config.toml
n_kv_head = 2
positions = "learned"
init = "normal"
init_std_down = 0.00398
lr_mult_qkv = 0.4
schedule = "wsd"
dataset = "wikipedia_en"
Each number is 50 + 15 x the weight over its row's rms, rounded and kept within 0 to 99. Layers, rows and columns count from 0. The size before them is the row's rms in percent of the matrix's.

# layer 3 attention value, 128x128, rms 0.036, rows 100-127, columns 64-95
125:71 26 56 45 48 62 25 41 47 41 58 55 67 48 60 75 64 51 55 26 31 50 67 36 68 52 22 56 49 48 68 67
099:52 20 65 60 57 55 86 24 64 67 48 55 50 58 46 47 49 48 40 41 40 57 47 46 81 68 48 34 57 43 74 71
110:50 53 27 48 64 35 30 64 48 49 58 40 50 57 80 34 37 68 50 57 65 69 60 34 73 52 58 93 31 55 67 27
097:85 58 48 73 27 57 29 52 48 56 46 57 30 47 52 72 44 48 47 42 49 52 29 56 28 48 49 58 46 34 32 46
116:45 30 49 57 38 45 69 55 59 66 75 47 61 51 40 88 49 22 38 38 41 53 60 35 50 52 55 53 51 50 46 57
097:29 52 32 47 44 37 41 58 67 43 63 21 64 70 38 21 59 49 35 50 59 58 74 47 47 62 71 54 29 57 59 34
105:25 41 40 55 66 43 21 53 64 36 84 16 74 71 34 44 59 41 57 35 76 37 86 51 55 59 52 60 54 42 58 51
108:31 63 61 38 36 43 43 67 36 51 62 69 69 66 66 34 47 37 54 43 39 53 33 83 45 49 28 52 50 52 28 48
107:64 33 77 39 46 56 67 75 57 44 42 37 43 55 25 62 28 59 56 42 46 42 44 31 54 63 48 36 59 47 68 44
095:47 44 70 65 45 66 50 66 43 54 62 37 53 51 78 69 59 28 50 36 29 37 22 35 38 45 42 41 74 56 20 38
098:74 59 55 54 70 45 65 38 48 65 38 51 44 43 54 63 76 26 47 41 58 64 51 39 51 52 50 29 38 63 23 46
109:43 47 51 47 38 64 42 45 60 46 60 39 43 28 56 37 42 82 41 51 30 40 62 62 32 47 54 79 54 40 57 39
112:31 58 60 48 51 56 48 75 60 49 76 45 65 56 50 54 49 35 55 55 45 58 39 52 39 53 52 69 53 47 55 59
108:69 09 45 43 53 50 56 62 40 35 71 60 57 31 41 67 68 53 48 46 36 53 65 53 45 58 55 26 67 54 59 75
101:68 32 65 52 74 59 72 50 58 68 52 26 28 64 49 37 42 66 62 46 60 00 57 63 49 46 44 49 46 47 43 51
089:38 51 71 52 74 34 36 64 50 42 51 69 63 67 44 27 20 58 54 57 86 55 54 42 68 28 62 58 61 44 36 51
096:60 93 41 64 37 23 40 75 37 36 40 60 42 60 43 45 43 38 57 62 67 55 45 51 64 53 49 48 26 71 42 56
109:60 33 63 82 36 70 65 43 30 40 54 33 42 59 67 56 59 63 40 33 42 30 52 41 50 53 35 30 65 61 37 28
110:62 65 42 61 41 31 47 37 44 33 54 70 29 50 44 43 56 66 47 56 57 55 58 56 38 47 21 56 89 26 22 48
122:64 60 37 35 44 59 49 66 76 52 61 45 32 42 39 74 51 37 21 42 56 36 51 64 54 67 49 59 29 75 73 50
124:38 52 19 77 51 62 44 30 52 55 51 30 47 37 33 75 62 51 45 51 51 53 47 53 62 51 75 46 43 60 74 25
116:54 54 62 33 73 33 59 65 54 38 32 58 47 05 48 64 44 90 47 48 67 48 56 59 36 42 76 34 38 60 34 57
096:52 71 17 67 39 37 41 55 63 51 69 49 41 54 53 51 55 55 66 37 63 60 64 58 70 61 64 47 44 55 71 68
105:47 84 43 46 43 52 36 52 50 70 41 61 50 55 56 41 65 08 72 69 26 53 39 79 43 38 52 63 55 62 56 52
130:22 60 41 74 41 36 51 58 48 48 44 56 68 57 43 50 71 58 64 67 54 74 65 33 48 29 61 58 48 80 51 72
121:48 53 44 48 56 39 32 45 51 57 19 53 35 47 32 58 49 52 31 58 42 47 41 82 35 37 61 51 57 46 54 54
116:39 38 29 32 49 46 65 49 44 21 44 49 47 35 68 32 35 85 50 16 65 60 73 48 59 52 48 30 52 39 58 37
099:56 60 53 65 59 34 55 47 65 64 55 51 55 29 61 39 39 45 31 75 59 18 19 57 71 59 69 26 53 46 43 69